config = dict(
    n_layer=26,
    d_model=128,
    n_head=2,
    n_kv_head=1,
    head_dim=64,
    d_mlp=320,
    vocab_size=4096,
    activation='swiglu',
    norm='rmsnorm',
    norm_place='pre',
    norm_eps=1e-05,
    positions='rope',
    rope_base=10000.0,
    rope_fraction=1.0,
    qk_norm=True,
    attn_scale=0.125,
    bias='none',
    tie_embeddings=False,
    parallel_block=True,
    init='normal',
    init_std_qkv=0.0436,
    init_std_o=0.0,
    init_std_up=0.0436,
    init_std_down=0.0,
    optimizer='soap_variant',
    lr=0.00513,
    beta1=0.95,
    beta2=0.95,
    weight_decay=0.078,
    lr_head=0.00535,
    warmup_steps=42,
    schedule='wsd',
    decay_fraction=1.0,
    decay_shape='linear',
    final_lr_fraction=0.0,
    batch_tokens=[32768, 65536, 98304],
    seq_len=1024,
    doc_mask=True,
    train_tokens=144800000,
    steps=2438,
    dataset='wikipedia_en',
)
Each number is 128 + 24 x the weight over its row's rms, rounded and kept within 0 to 255. Layers, rows and columns count from 0. The size above them is the row's rms in percent of the matrix's.

# layer 13 MLP up, 320x128, rms 0.147, rows 255-272, columns 0-127
size [ 94 100 100  91 105 103  97 100 103  98 105  99  99  97  97 100  88  94]
[[100 151 133 103 116 147 123  92 118 149 147 177 158 117 139 128 112 104 120 112 186 132 169 153 126 155 117 141 149 108 143 128 150 126 140  95 126  89 110 115  82 115  86 146 158 121 119 114 129 125 104 123 144 132 144 117 142 124 107 111 140 120 119 161 108 123 136 112  74 133 150 127 112 182 116 148 123 136 163 137  94 151 142 149 166 157 173 159 116 152 122 145 110 134  96  97 116 119 110 157 128 117 189 100  65 104 116 133 121 141 107 143 104 109 133  93 130 129 162 104  62 128 149 160 151 167 135 132]
 [146 141 102 139 112 140  73 132 123  63 121 108 161 145 174 107 116 166 153 126 145 116 129 152 146 135 150 124 113 125 124 116 134 138 149 149 124 140 122 154 138 134 100 120  99 130 115 128 125  45 117  67 126  88 140 113 145 122 105 115 143 178 128 107 148 133 110  92 119 119 132 138 140 147 114 112 116 153 173 121 152 161 171 126 130 123 144 140 142 151 140 173 112 155 149 142 113 138  86 143 120  65 122 121 138  90 120 103 126 135 110 142 113 112  90 127 138  77 125 153 103  83 135 124 160  86 106 140]
 [142 190 121 157  63 185 146 113 135 121 156  78 131 136 115  79 132 125 115 122 135 115 135 119 117  98 136 103 112 110  97 140 103 127 109 127 117 114 101 139 148 148 116 126 104 128 130 169 144 120 134 179 143 105 172 136  81 116 168 105  79 159 143 131 143 145 132 180 157  79 141  88 144 113 159 126 113 141 159 151 132 110 113 114 148  85 142 148 131 127 156 136 125 142 145 116 115  78 117 145 133 136 106 137 137 148 116 127 144 151 146 169 142 130 133 137 166 114 160 136 118 108 167 148 100  96 156 123]
 [105 141 191 130 123 186 105 150 110 141 152 121 164 143 125 102 143 133  96 198 122 111 139 139 155 137 150  93 120 140 115 144  79 115 166 126 115 104 131 127 135 105 149 145 157 110 106 115 164 156  98 126 125 107 140 152 118 112 114 120 102 162 125 171 105 171 135 129 127 164 122 137  90 117 133 132 134 147 129 141 135 144  95 175 110 125 122 100 162 125 161 109  94 169 107 125 119 147 132 123  71 108 121 113 154 150 131 173 132 175 101  87 138 149 147 150 149 131 168 158 143 134 148 128 134 101 132 144]
 [112 139 148 129 147 114 120 123 121 100 128 117 126  89  87  85 112 124 171 135 142 132 112 162  90 129  98 148 132 142 163 143 116 127 167 135 117  98 127 171 112 120 159 126 162 109 151  98 118 127 142  80 160 150  95 101 115 138 135 158 129 113 133  94 120 122 129 125 115 122 121 130 146  80 160 133 152  88 120  95 110 118 113 121  93 173 132  98 114 108 188 126 100 115 154 178 126 154  71 109 150 126  98 135 104 109 153 154 113 149 159  96 149 105 112  93 114 129 104 102 168 151 168 115 110  91 131 131]
 [164  97 141 144 154 136 147 140 147 112 118 130 127 109 117 139 125 105 116 100  95  83 141 125 120 118 138 124 171 137 115 128 135 112 148 127 150 111 106 142 152 132 166 144 127 193 144 116  98 159 125 180 119 141 153 157 173 128  99  95 177 156 143 105 151 141 126 153 116 132 120 109 106 125 139 110  82 147  89 168 142 140 164 159 141 165 103 133 102 152 102 106 173 138 126 128 120 119 101 134 133 102 167  87 119 114 122 122 125 203 148 153 166 162 123 132 159 128 148 115 114 152 183 135 119 140 129 130]
 [123 134 120 119 118 112 151 107  97 131 148 114 107 148 100  83 137 103 118 143 134 138 157 157 128 134 112 118 112 139 189 132 112 114 159  71 100 110 140 119 159 148 121 128 107 107 123 125 110 130 130 170 106 128 100 137 147 109 146 128 132 122 165 106 156 130 134 111 114 151 153 145 111 136 140 123 127 162 162 111 139  82 169 149 149 114 156 119 161 107 143 174  86 161 170 110 107 119 154  92 124 151 135 139 122 150 129 128 179 165  43  92 124 113 107 131 132 142 137 129 127 110 121  67  85 121 159 145]
 [129 158 107 117 162 180 117 140 110 144 145 114 132  84 120 153 101 159 133 164 129 119  76 142  97 136 165 104 108 104 110 139 121  93 102 123  97 140 116 111 165 168 136 144 102  97  88 159 136  94 104 184 112 121 128 148 141 132 121 103 157 127 142 172 117 109 130 150 118 139  61 111 106 173 153 141 112 108 116 100  94 122 121 143 171 129 149 167  84  89 125 107 125 162 140 141 133  66 123 141 102  96 138 145 112 134 126 109 135 139 144 143 152 122 104 113 125 149 138 104 161 118 121 121 137 152 129 122]
 [139 137 125  90  98 110 173 182  80 114  85  95  94  57 161 133 189  89 141 128 161 122 108 109 105 105 151 103 170 113 129 128  99 154 127 104 130 141 153 198 111 144 124 121 121 127 141 132 139 150 169  96 126 105 160 135 146  81 151 146 132 149 115 144 137 107 147  79 103 117 156 110 120 123 140 194 118 122 134 106  93 113  96 129 121  98 111 146 110 150 136 130 138 119 109 139 121  83 141 129 133 145 132 134 120 138 109 114  98 154 113 143 125 119 128 137 115 144 136 141 115 120 148 113 118 101 116 118]
 [155 124 143 113 112 103 118 150 105 122 163 126 132 164  93 105 119 135  61 161 114  59 104 139 107 101 126 138 117 140 119 151 132 120 123 147 139 139  89  80 135 105 128 134 147 141  96 148 147 128 139  98 137 114 116 127 109  94 163  81 111  91 170 111 135  95 136 129 106  84 109 116  93 167 112 121 135 131 160 136 142 122 109 171 165 134 132  89 122 138 105 123 128 102 130 109 112 131 135 113 187 130  95 143 166  85 109 121 118 158 170 103 152 164 149 102 106 135 101 126 157 147 138 114  89 133 120 123]
 [135 110 142  96  50 129 101 142 110 151 105 126  87 112 111 109 155 119 109 160 149 108 172 153 149 119 106 139  83  57 164  95 114 134 132 111 120  98 116 128 134 103 120  96 132 110 181  93 125 142 132 148 142  95 118 129 101 125 156 117 133  85 131 103 106 101 159 130 100 131 121 190 159 144 104 134 143 137 144 147 159 129 119 114 138 133 108 132 131 116 132 110 123 130 175 107 122 152 135 139 135 138 103 138 121 107  72 128 150 104 102 126  74 143 107 124 143 145 151 154  91 155 106 126 151 141 153 110]
 [140 131 163 140 137 124  93 100 110 150  75 103 132 154 111 116 139  88 140 165  84  94 145 137 130 133 136 142 136 163 137 125 136 156 165 116 134 115 160 162 116 154 143 129 113 178 154 139 145 122 122 103 139 170 141  98 139  98 125 148 131 108 102 163  96 128 131 113  76 128 152  87 132 103  79 149  84  92 134  88 121 141 142 162 130 130 123 105 126 125 163 126 147 113 151 125  64 133  83 138  95 124 135 152 120 132 123 116 104 116 148 186 144  91 153 175 144 124 117 127 149 134 140 120  91 117 115 143]
 [148 124  95 151 115 113 110 138 173 133 116 149 114 145  81 144 129 118 148 138 130  87  69  98 141 131 178 137 119 144  85 138 146 109 112 106 112 122 104  96 147 122 120 121 132 101 123 118 126 103  99 129 149 136 110 142 149 102 139 146  87 115 144 144 112 108 121 154 101 133 150 108 125 121 100 143 159  81 107 104 165 100 175 149 145 148 127 134 103 105 113 139 162 124 172 137 150  91  90 203 112 107  96 143 141 126 119 124 118 138 127 116 108 151 122 104 132 115 162 158 211 138 145 105 127 100 134 136]
 [153 184 127  70 146 165 174 121 155 104 115 101 113 118 126 124 148 157 141 115 108 122 114 123 132 178 165 115 189 114 142 155  98 129  98  94 122 120 128 140 117  78 140 116 104 158 113 145  98 100 148 121  82 111 134 159  99 156 122 137 160 123 125 131 122 120 144 126 170 138  85 143 135 101 143  83 131 118 180  93 118 129 112 122 154  81 145 120 132 120 141 121 141 137 128 104 119 144 129 108 149 133 136 128 145 103 140 131 159 159 111 124 129 122 106  75 149 122 125 107 117 125 117 134 169  63 163 106]
 [123  98 137 170  87 125 100 129 105 113 104  93 137 124 105 145 140 110 137 161  93  99 139 135 148 156 119 106 139 138 132 138 115 112 126 122 114 174 129 150 138 150 140 109 162 147 146 139 109 133 143 117 153  78 141 130 135 124 106  97 150 138 123 133 113 155 103 116 126  80 108 152 115  95 121 137 132 108 144 135 116 143 144  74 165 135 123 102 141 177 132  87 167 110  93  88 115 144 171 142 112 158 120 109 121 106 129 163 134 150 105 122 149 124 184  62  88 136 129 177  77 156  98 128 147 128 101 147]
 [123 116 105 154 107 149 148 132 113 143 151  89 146 145 158 138 119  99 117  92 125 142 156  81 149  81 152 113 170 110  85 126 130 146 136 134 157  95 153 135 178 121 139 126 154 147 163 135 141 149 126 145 136 135 175 162  93 104  87 173 171 117 121 136 114 120 151 118 139 155 112 101 154 128 163 125 109 119 171 151 128 115 121 130  97  93 143 131 123 171 115 133  81 124 104 131  99 141 151  92  90 144 134 163 148 172 153 107 137 107 120 161 158 102 152 120 110 127 106 159  99 115 159 115 154 153 105 142]
 [116 144 141 108 119 125 106 182 145  85 109 114  97 184 119 108  92 106 123 124 154 156  81  94 130 137 121 132 141 112 136 140 104 109 107 140 113 113 126 115 134 129 136 184 124  96 142 122 169 124 125  93 135  93 124 127 156 152 104 115 156 119 144 129  90 104 155 163 118 155 156  93 166 142 120  93 118 162 128 169 119 131 162 135 141 113 145 138 152  72 138  88 153 114 118  96  83 178  98 113 118 149 133 109 131 141 112 111  90  99 122  85 140 117 103 145  96 153 137 136  92  98 140 113 155 131 102 147]
 [ 97 132 133 114  96 126 131 157 118 131  96  91 125 129 109  87 120 130 106 146 121  95  96 130 101 170 150 102 104  96 123 149 119 144 141 118 126  97 151  96 126 126 160 112 160 147 144  94 119 120 111 105 113 119 137 143 127 121 105 125 122 121 168 113 136 129  96 151 121 105 159 106  93 126 174 172 136 126 153  75 135 172 125 116 146 171  97 173 146  94 139 141 169  91 191 124 110 136 152 154 142 115 142 138 159 137 143 103 155 122 104  88 155 101 101 159 139 140 148  58 115 126 118 125 141 133 116  98]]
# layer 13 MLP down (transposed), 320x128, rms 0.14, rows 255-272, columns 0-127
size [ 97  96  92  98 105 110  94  98  98 103 101 102 102 101  90 106  91  95]
[[112  87 116 121  91 108 116 126 143 122 157 194 110 124 131 152 124 140 141 159 100 143 131 130 132  85  96 109 112 161  78  73 182 161 138 159 158 112 164 132 116 132 165 190 153 141 119 122 146 112 163 140 109 109 168 145 109 145 177 141 124 153 125 145 138 126 108 135 156 102 146 108 128 144 123 129 137 167 125 118 106 170 103 157 124 129 171 112 145  97 144 135 130 125 147 126  99  96 147 139  97 163  95 150 123 145 115 112 141 108 135 148 145 133 131 102 114  87 119  93 118 142 136 141 138 169 139 166]
 [147  95 127 115 134 102 145 136 110 128 118 125  80 137 128 147 143 146 139 110 103 158 152 139 134 175 154 120 127 150 105 161 132 101  83 139 158 136 142 135  90 137 156 134 106 129 114 135 131 137 110 153  88 114 142  84 115 145 105 118 130 104 125 132 104 159 133 103 107 112 107 182  92 128 143 120 198  88 125 146 156 114 173 121 138 120  77 114 125  67 127 103 108 133 115 183 168  95 147 132 103 141 128 152 134 153 137 132 134  69 190 124 114 103 108 101 122 101 140 121 120 149 154 118 116 147 130 125]
 [123 117 172 129 107 124 130 108 115 120  82 137 117 140 154 157 105 149 103 109 164 147 136 183 152 123 159 179 150 120  72 106 120 149 108 101 134 100 139 118 123 172 111 145 173 113 139 107 121 183 175 127 113 100 140 123 151 127 113  85  97 133 159 169 145 143 121 151 148  94 163  90 146 101 147 155  91 108 143 122 125 130 162 147 148 134 132 149 135 149 120 136  90 132 167  93 172  88 154 135 112 163 142 170 155 131 121 114 131 123 121 148 125 143  99 150 114 141  86 125 146 115 133 139 151 130 135 126]
 [129 122 182 148 167  89  90 157 123 123 154 127 109 131  86 136 131 147 122 139  88 114 128 123  95 106  91  70 113 189 139 121 101 150 112 167 100  96  99 137 125 103 117 142 120 152 123 123 130 139 115 139 120 102 132 152 115 162 115 120 143 104 106 102 131 117  82 150 160 142 110 115 158 117 180 121 113 144 127 125 164 157  93 114 159 158 118 104 167 171 117 100 119 119  95 119 172 122 147  92 138 111 141 116 133 114 119 127 106 125 125 102 166 140 108 135 102 112 150 148 149 176 120 111 153 109 125 175]
 [138 123 119 109 124 136 100  85 138 130 180 100  91 124  93 168 171 144 170 140 137 173 126 115  83 105 116 169 138 150 149  71 113  49 108 156 134 160 126 107 152 153 119 140 148 168 126 142 125 131 140 107 120 163 110 136 119 106 140 130 159 131 117 156 108 155 147 162 124 137 119 119 136 182  77 102 147 152 116 149 146 139 147 145 112 101 161 139 145 127 116 169 140 150 136 132 123 135 114 134 109 155 159 130 135 170 113 104 139 106 171 144 123 128 119  97 123 116 169 126 140 156 115 131 157 145 142 135]
 [120  97 155 121 125 132  81 115 130 116  71 136 142  81 110 100 171 125 124 140  94 138 151 130 133 121 101 161 132 114 140 141 139 154  91  93 128 159 151 137  92 147 125 125 125 131 100  94 120 148 126  93  95 101 115 178 138 124 123 133 103 151 125 183 132  90 142 128 116 113 143 117 114 134 118  82  94 142  86 137 116 103 151 120 123 140 128 142 190 142 109 122 127  91 140 122 156 117 125 150 122 134  97 135 146 125 140  93 103  93 105 135  95 117 106 107  87  73 122 120 101 119 156 144 196  92 126 120]
 [ 96 138 147 123 141  96 162  86 114 138 173  93  91 192 148 138 107 143  92 104  84 155 141 153 130 114  78 115 104 145 149 122 150 110 164 118 157 119 113  89  98 117 130 127 109 163 127 137 131 135 153 109 136 156 146 158 147 131 133 105 113 134 149 103 181 136  88 103 118 126 123 150 112 149 158 167 133 145 135 138 101 164 107 137 133 141  88 141 137 152 118 162  93 152 181 103  87 136 132 100 113 129 145 125 136 153 116 119 138  97 121 131 108 115  99 121 149 159 104 139 158 164 116 138  99 144  83 110]
 [100 137 127  98 144 101 154 113  88 107 115 128 162 147 135  72 101 109 106 133 155 154 110  62 165 109 105 119 102  85 158 153  94 148 109 125 161 110 127 131 100 113 142 144 140 128 132 121 132 113 137 120 148 121 124 124 139  95  86 134 136 145 120 153 115 110 168  69 156 130 136 164 183 129 159 104 109 135  92 139 127 145 143  94 132 104 122 151 154 105 121 110 140 162 146 114 156 140 136 140 101 129  90 141  92 110  92 111 129 152 112  92 148 171 105 110 135 157 110 130 112 128  91  92  80 111 118 135]
 [100 115 118 112 117 154 136 119 104  86 193 173 127 126 129 116 121 128 140 100 130 187 110  87 146 154 134 130 126 109 107 133 123 134 108 149 126  96 130 136 133 121 106 104 137  90 166 146 161 151 164 121 120  94 121 135 126  96 126 141 138 105 127 135  57 148 125 158 122 122 120 132 131 172 122 130 160 122 134 135  96 160 107 120 122 151 102 115 110 125 137  92 148 144  96 173 109 106 115 142 143 116 103 147 153 103 160 112 126 117 130 168 147  68 127 190 143 117 120 157  78 139 159 111 112 149 170 150]
 [153 130 147 129 108 152 103 142 135 145 133 137 130 122 188  85 133 156 100 153 124 128 138 127 174 123  49 125 104 104 138 148 164 132 121 151 111 130 136 149 120 109 136  97 109 171 109 139 113 125 104  96 140 125 153 125 104 125 127 139 127 154 145 177 133 106 122 160 129 115 130  91 138 135 110 144 126 114 168 132 135  91 170 139 163 112 119 139 132 120 118  98 137  96 179 131 112 104 118  77 142 135  86 124 138  99 115 130 147 132 111 127 161 129  75  72  96 110  94 140 183 118 118 108 114 136 177 149]
 [169 147 125 140  95 142 158 157 165 144 121 176 111  89 114 126 147 147  95 103 192 114 158 156 170 102 146 118 128  99 142 114 133 123 126  94 109 127  86 125 139 145 125 151 141 122 183 103 135 113  94 133 156 151 129 106 107 139 133 164 128 129 117 145 125 168 116 145 152 119 116 135 125 117 156 129 113 105  81 155 116 128 120 131 124 124 100 125 183 137 129 171 158 103 146  88 182 122 140 137 123 129 146 137 126  92 115 153 145 113 104  96 122 112 124 135 135 131 165 127 127 169 152 124  87  82  77 158]
 [119 141 139 108 149 178 119 122 123 143  99 126 137 145 111 132 169 120 122 144 122 116 126  69 107 128  88 115 117 147 103 138 135 169 133 125  67 154 131 156 129 129 147  97 117 142 150 145 102 129 140 107 171 149 175 169 115 119 152 130 120 156 125 106 125 117 183 119 129 122 119 118 124  83 101 150 126 142 146 136 141 111 113 123 158 164 131 115 145 139 139 122 101 115 101 128  99 140  49 110  64 172 114 167 119 148 125  76 109 141 139 141 157  83 149 105 164 160 115 124 138 134 102 130 155 139 124 127]
 [125 139 151 131 126 127 128 134 107 125 156 119 131 109 119 144 129 158 131 126 141 124 107 106 127 158 147 152  97  79 132 124 143  77 203 175 121 143 126 139 135 129  84 111 178 182 126  96 121 119 113 126 128 117 132 151 114 150 151 117 109 125 150 152 105 155  82 176 133 180 151 136 130 153 115  99 114 132 113 137 179 123 166 156 108  97 117 138 138 104  89 125 122  91 119 175 168 134 135 161 114 177 152 121 135 143 135 146 138  96 100 111  94 143 122 128 144 154 126  95 137 125 144 129 173  88 118 107]
 [145 108 102 134 139 154 134 140 159 126 103 116 130 137 123 140 119 124 134 126 178 127 154 134 155 136 113  91 132 156 131 107  78 146  68 146 134 135 149 131 140 106 145 103 111 169 163 155  97  85 152  51 136 128 137 107  99 142  82 122 122 114 139 115 152 106 143  94 168 117 121 145 115 136 154  74 153 148 139 107  87 124 111  77 182 127 142  88 161 106 124 121 137 111 114 114 118  99 133 165 148 134 158 119 108 153 155 105 164 138 121 109 152 127 137 109 151 129 114  92 122 147 112 121 111 102 139  88]
 [112 129 123 114 105 105 130 130 123 163  84 146  92 160 103 130 113 123 125 153  89 139 158 157 131 145 103 152  60 139 143  88 144 158  54 120 109 170 122 141 130 106 131 120 175 154 123 164 154 120 134  82 131 126  94 161 136 117 141 114 133 119 123 126  75 112  71 106 106 109 146 160 133 101 107 156 172 110 118 119 144  88 153  91 140 137 102 125 142 106 148 122 140 126 127 135 123 116 136 175 112 110 127 155 127 101 133  98 122 136 117 136 146 123 104 125 128 158 101 119 110 173 108 100 101 165 139 129]
 [162 129  98 125 123 104 138  75 136 132 162 182 130  95 112 127 125 109 123  82 148  75 107 100 101 139 125 136  94 119 132 143 104  94 146 128  95 124 144 138 148 136 170  90 108 141 104 170 100 127 161 138 172 141 133 133 134 123  89  90 119 133 179 141 143 117  93 129 117 160 146 176 130 152 133 148 144 100 159 135 115 127 123 164 112 183 131 127 155 121 143 129 118  84  98 148 151 135  96 125 155 126 154 107 148 111  99 114 110 110 154 128 126  99  96  97 167 151 130 125 126 130 129 117 179 142 152 148]
 [112 116 118 106  81 107  98 164 135 124 155 103 134 102 101 135 129  96 134 114 127 166  95 131 123  94 141 112 147 116 160 135  99 144  12 116 132 125 124 116 108  89 119 144 105 148 138 154 124 145  91 164 151 104 117 133 129 129 115  80 145 114 129 117 108 169 161 152 106 123 138 127 136 161 170 169 167 129 117 158 111 127 130 125 128 138 142 136 109 114  99 138 151 111 164 101 125 151 117 144 153 139 111  91 137  81 134 125 132 148 148  98 152 114 122 166 105 154 140 134 124  93 104 102 151 117 140  96]
 [139  85 107 116  87 134 102 130 188 116  91 123 137 108  93 126 165  90  97  88 185 159 150 133 122 147  99 121 116 136 109 138 103 117  70 135  95 141 149 145 137 117 106 138 111 105 128 141  97 141 111 171  96 109 149 121 112 120 107 117 108 153 113 121 127 140 115 178 145 118 107  83 143 135 117 160 135 146 122 149  73 132 124 145 187 150 119 133 187 148  91 133 123 134 140 161 153 122 132 165 132 139 170 130 107 127 128 111  97 163 110 137  80 119 130 154  96 128 123 143 137 118 140 141 140 112 144 130]]
# layer 13 MLP gate, 320x128, rms 0.155, rows 256-273, columns 0-127
size [ 99 105 104 103 102  96  99 109  99  97  96  90  98  99  94  88 102 106]
[[124 170 168 118  99 121 103 132 113 101 139 132 142  72 105 165 121 153 161 125  92 119 118 129  74 103 109 145 156 104 185 162 165 152 125  96 129 150 133 164 173 140 166 141 121  81 158 117 151 130 134 106 118 118 102 128 138 104 126 110 131 116 126 122 143  95 117 106 113 123 135 144 181 127 174 140 111 160 118 137 144 146 111 105 136 100 135 124 108 166 150 116 126 106 104 127 112  72 158  91 117 118  94 173 116 149 113 103 131 147 115 132 113 116 170 149 116 140 130 114 129 154 136 174 140 141 120 172]
 [ 95 132 175 160 121 136 130 140 129  73 103 148 154 150 123  94 131 139 135 133 131 160 188 126 133 133 126 121 159 144  88 119  69 117 131 143 142 156 109 124 140 141  94  92 131 134 166 108 156 139 189 116 111 128 141  99 104 154 138 114 116 110 135 169 138  89 113 150 108  96 156 137 108 119 123 171  78 124 130 136 132 101  88 143 133 102 108 177 105 142 142 119  96 128 134 125 141  97 127 114 167 157 151 166 123 169 141 156 157 160 136 146 149  87 153 137 107 115 101 145 146 106 140 139  90 123 126 140]
 [ 89 149 150 138 115 133 155 142 117 152 122 140 164 138 115 104 119 124 158 191 179 143 141 147 177 120  97 151  98 136  67 160 139 113 157 113 170 113 111 115  95 125 140 124 113 107 115 116 149 154  96 140 161 135 124 116  97 123 124 138 136 105 155 117 148 154 100 111 139 127 130 149 140 167 123 138 134 145 106 170  84 156 156 129 130 129 149 141 116 113 159 140 144 115 138 158 123 137 150 160 125 128 127 120 126 160 120 187 108 123 133 153 145 125 131 108  51 106  94  97 114 117  73 122 146 147 139  82]
 [ 87 119 128 105 145 130  86 143 147 154 148 133 105 162 139 114  87 147 113 115 103 132 139 134 143 157 110 128 164 119 119  86  45 135 113 108 117  98 137 105 122 101 122  98 140 161 134 107 116 108 141 119 150 115 106 102 112 137 148 116 121 129 157  72 103 103 136 144 132 143 128 124 143 126 141 182  94 141 115  99  94 137 130 133 109  73 186 148 153 110 128 138 148 122 116 119 146 145 130 109  89  98 111  89 127 163 147 160 148 120 114 128 136 109 116 172 123  93 183 159 100 127 137 148 127 135 138  78]
 [170 123 122 130 138 147 102 130 138 107  85 137 127  99 118  91 144 146 116 117  69  96 145 166 121 129 119 141 151 128 153 137  89 126 113  88 144 137 133 122  92 130 150 126 143 117 118 101  88 143 132 125 112  98 117 149 136 151 123 128 110 198 156 122 105 104 161 168 121 169 167 140  96 130 175  90 105 126 118  81 122 156 118  94 140 124  97 130  70 136 115 135 146 114 141 125 131 102 105 125  93  93 172 153 132 147 124 126 117 127  95 102 175 136 116  73 125  98 133 146 107 145 124 111  93 136 130 154]
 [ 99 158 121 173 123 141 111 152 120  99 163  90 145 115 117 157 125 163 115 171 135 105 144 139 119 150 164 130 122 114  96 113 118 104  48 150 119 136 100 101 175 120 140 104 143 166 151 163 112 124 141 101 137 146 118 115  84 110 142 152 106 107 129 104 128 132 136 143 136  87 103 170  84 131 139 106 142 123 124 120 143 116 128 132 188 106 126 140 125 107 146 113 141 146 107 162 111 120 133 140 171 141 137 129 131 149 165 105 115 182 119 174 161 163 122 126 146  85 100 149 130 112 117  88 128 126 164 139]
 [110 130 145 122 141  82 104 133 125 192 109 123 114 196 110  92 131 179 128 149 122 161 171 143 170 108 134 166 148 126  94 110 143 163 109 119 116 135 124 159 152  90 109 119 112 129 136 130 137 185 129 148 107 175 134  99 150 144 147 125 123 103 150 135 109 134 153 152 109 136 136 176 175 108 109 104 136 140 144 139 156 139 110 132 118 105 108 139 140 165 137 152 133 176 120 135 146 133 135 133 134 152 171 120 100 100 112 153 114 103 126 113 140 134 184 113 152 128 156 127  98 165 112 117 151 153 101 156]
 [180 159 134 106 130  92 131 144 119 127  90  99 151  81 110 142 117  99  98 142 118 100 103 101 156 141 148 173 171 157 174 133 135 158 130 114 130 156 146 125 141 114 127 109 101 159 118 123 131 154 119 172 167 136 104 156 155 148 178 144 102 125 116 135 162 120  93 124 119 106 177 130 112 166 137 150 128 124 109 143  97 134 169 156 141 132  89 160 130 142 122 154 129 138  89 144 129 130 147 143 114 130 178 113 154 125 128 145 172 152 152 100 138 142 106 125 148 119 163  91 134 137  78 112 122  94 104 106]
 [183 106 114 115 120  95 129 120  95 110 174 156 133 141 122 143 110 135 149 124 138 144 151 161 136 140  99  91 117 108 153 144 145 149 116 107 149 123 149 124 135 123 117 134 164 138 129 124 128  69 139  60 131 166 142 145 119 126 143 119 151  81 121 154 124 138 173 102 122 101 113 165 182 176 127 166 134 155 148 125 140 117 127 105 162 115 150 128  62  98 127  53 120 120 123 115 121 130 153 137 138 148 127 106  85 133 137 154 156 138 134 127  94 156 125 140 121  99 130 125 125 128 124 146 137 190 114 132]
 [148 144  76 159 131 135  98 131 118 135 153 150  63 129 101 134 120 115 139  81 151 107 165 136 164 124 124  75 194 143 143 103 130 153  96 100 124 164 128 116 109 117 105 139 115 155 140 142 108 106 122 110 131 120 142 142 116  95 141 107 142 125 143 141 147 111 148 121 103  96 121 123 114 104 144 136 130  96 207 164 146 128 152  77 137 124  62 150 113 119 157 169 156 169 101 106 121 120 155 128 134 121 119 119 122 150 110 116 114 138 112 110 109 135 140 137 125 112  70 124 144  99 118 129 146 113 104 107]
 [ 89 108 141 133  77 143 117 116 113 113 113 107 105 136 142 189 145 166 154 125 153 135 149 137 146 151 115 120  97 101 137 135  95 163 135 112 135 146 141 136 176 155 139  87 154 169  77 142 116 130 128 201 116 137 140 121 129 116 110 113 130 109 126 138 132 158 130 132 106 111 147 107 136 127 143 144 103 183 100 127 131 132  97 119 144 145 109  97 149 139  84 140 135 179 105 104 145 139 114 142 100 151 133 143 150 135 125 141 137 146 117 140 100 108 113 166 126 146  99 138 114 204 106 115  72 136  97 109]
 [139 113 119 148  89 172 135 169 156 127  97 133 116 186  74 142 143 111 124 125 114 119 127 110 129 115 121 112 162 156 147 148 152  91 136 103 184 158 107 122 122 143 157 104 112  86 142 133 141 139 136 144 131 151 138 107 132  85 137 163  97 126 128 148 133 138 157 130 111 108 143 100 159 129 142 185 134  82 149 119 140 117 117  91 156 140 118 186 121 129 150 104 139 161 143 115 109  84 111 132 108 101 120 126 122 150 101 136  97 143 117 149  87 128 172 147 141 149 131 160 155 105 120 153 155 105 186 129]
 [125 137 127 138 119 115 102 161  82  97 139 119 176 107 140 107 110 134  91  97 108 161 140 134  89 107 162 197 131 132 113 157 149 132  90 132 124 121 140  96 117 111 120  91 152 125  99 107 182 180  73 136 141 122 157 121 103 112 145 110 127 131 136  90 122 123 106 124 133 112 115 127 124 120 126 179 148 102 100 160 118 114 157 125  94  86 112 146 130 146 137 146 146 129 128 161 117 149 152 110 120 132  96 101 131 106 121 162 118 103 134 165 119 125 108 133 114 103 104 140 100 102 108 178 125 146  63 148]
 [139 182 146 106 113 163 103 148 126 130 103 123 120 144 156 129  86 116 127 121 138 104  98 138 173 140 125 148 152 149 118 125  99 116 141 172 125 151  99 106 147 185  94 115 146 117 154 136 160 118 123 127 182 163 104 165 135 131 151 141 131 157 104 136 113 116  65 151 138 100 135 115 195 151  85 121 123 107 146 142  96 162 147  88 139  99 119 120 157  97 167 122 144 150 138 147  97  87 117 103 103  96  82 121 139 129 144 136 136 143 128  97 108 145 137 130 129 115 147 130 114 135 155 121  98 168 119 137]
 [163 115 183  82 171 156 144 135 115 117 119 122 151 114 149 138 138  86  97 139 120 135 105  93 144  93 132  90 125 172 145 139 119 131  92 138 103 142 133  89 159 118 135 103 138 131  75 109  88 157  95 137 108 155 169 122 173 139 112 145 126 120 162 108 106 113 154 108 139 155 140 166 131 122 130 120 139 116 135 132 122 155 121 136 115  94 122 110 154 133 130 153  91  99 118 148 126 137 110 128 126 131 157  71 160 105 142 152 145 121 154 120 198 113 127  95 111 134 128  80  97  97 141 151 114 165 148 140]
 [120 116 102 162 109 126 135  88 110 119 131 197 152 114 158 167 123 112 130 136 115 106 161 124  95 126  99 151 115 188  96 112 161 114 113 119 163 144 111 134 125 105 132 129 108 135 134 149 100 110 142 159 122 173 128 115 142 161 138 138  98 148 122 129 144 138  92 116 147 106 110 158 107 136 118 119 133 100 103  89 132 115 107 111  87 150  94 139 139 121 128 140  85 141 115 159 135 120 118 150 133 104 176 141  95 151 138 145 136 142 161 164 133 111 167  88 134  60 121 118 149 191 120 151 146 149 111  89]
 [126 143 114 159 142 105 142 110 173 135 144 159 137 149 193 146 112 111 156 139 169 159 149 133 107 127 137 111 144 135 124 155 136 166 113 115 110 184 100 126 126 106  82  87 153 116 128 118 139 116  84 132 154  88 123 130 165 133 108 135 162 135 120 145 179 124 142 150 119 143 128 109 101 149 118 114  66  67 121 123 103 107  88 108 140 179 107 159 134 166 185 128 150 170 124  87 138 115 127 128 128 120 134 146 138 101 115 148 126 137 123 132 143 134 154  94 103 126 137 161 104 154 150 135 135 126 136 136]
 [151 147 118 162 119 150 155 148  79 138 103  94 153 132  75 100 112 160 105 110 116 120 113 141 117 124  96 109 152 145 126  76 141 128 164 147 122 167 135 121 123 153 124 140 129  98 140 118 121 151  83 112 122 167 118 137 103 115 120  92 112  60  98  73 136 114 136 105 117 127 117 153 101 116 138 158 125  96 123 104 136 113 157 112 133 106 130 177 120 133 108 139 163 136 140 152 120 112 126  65 117  94 105  66 110 112 137 146  95 132 142  95 109 124 157 151 113 149 135 127 162 111 147  99 151 137  93 135]]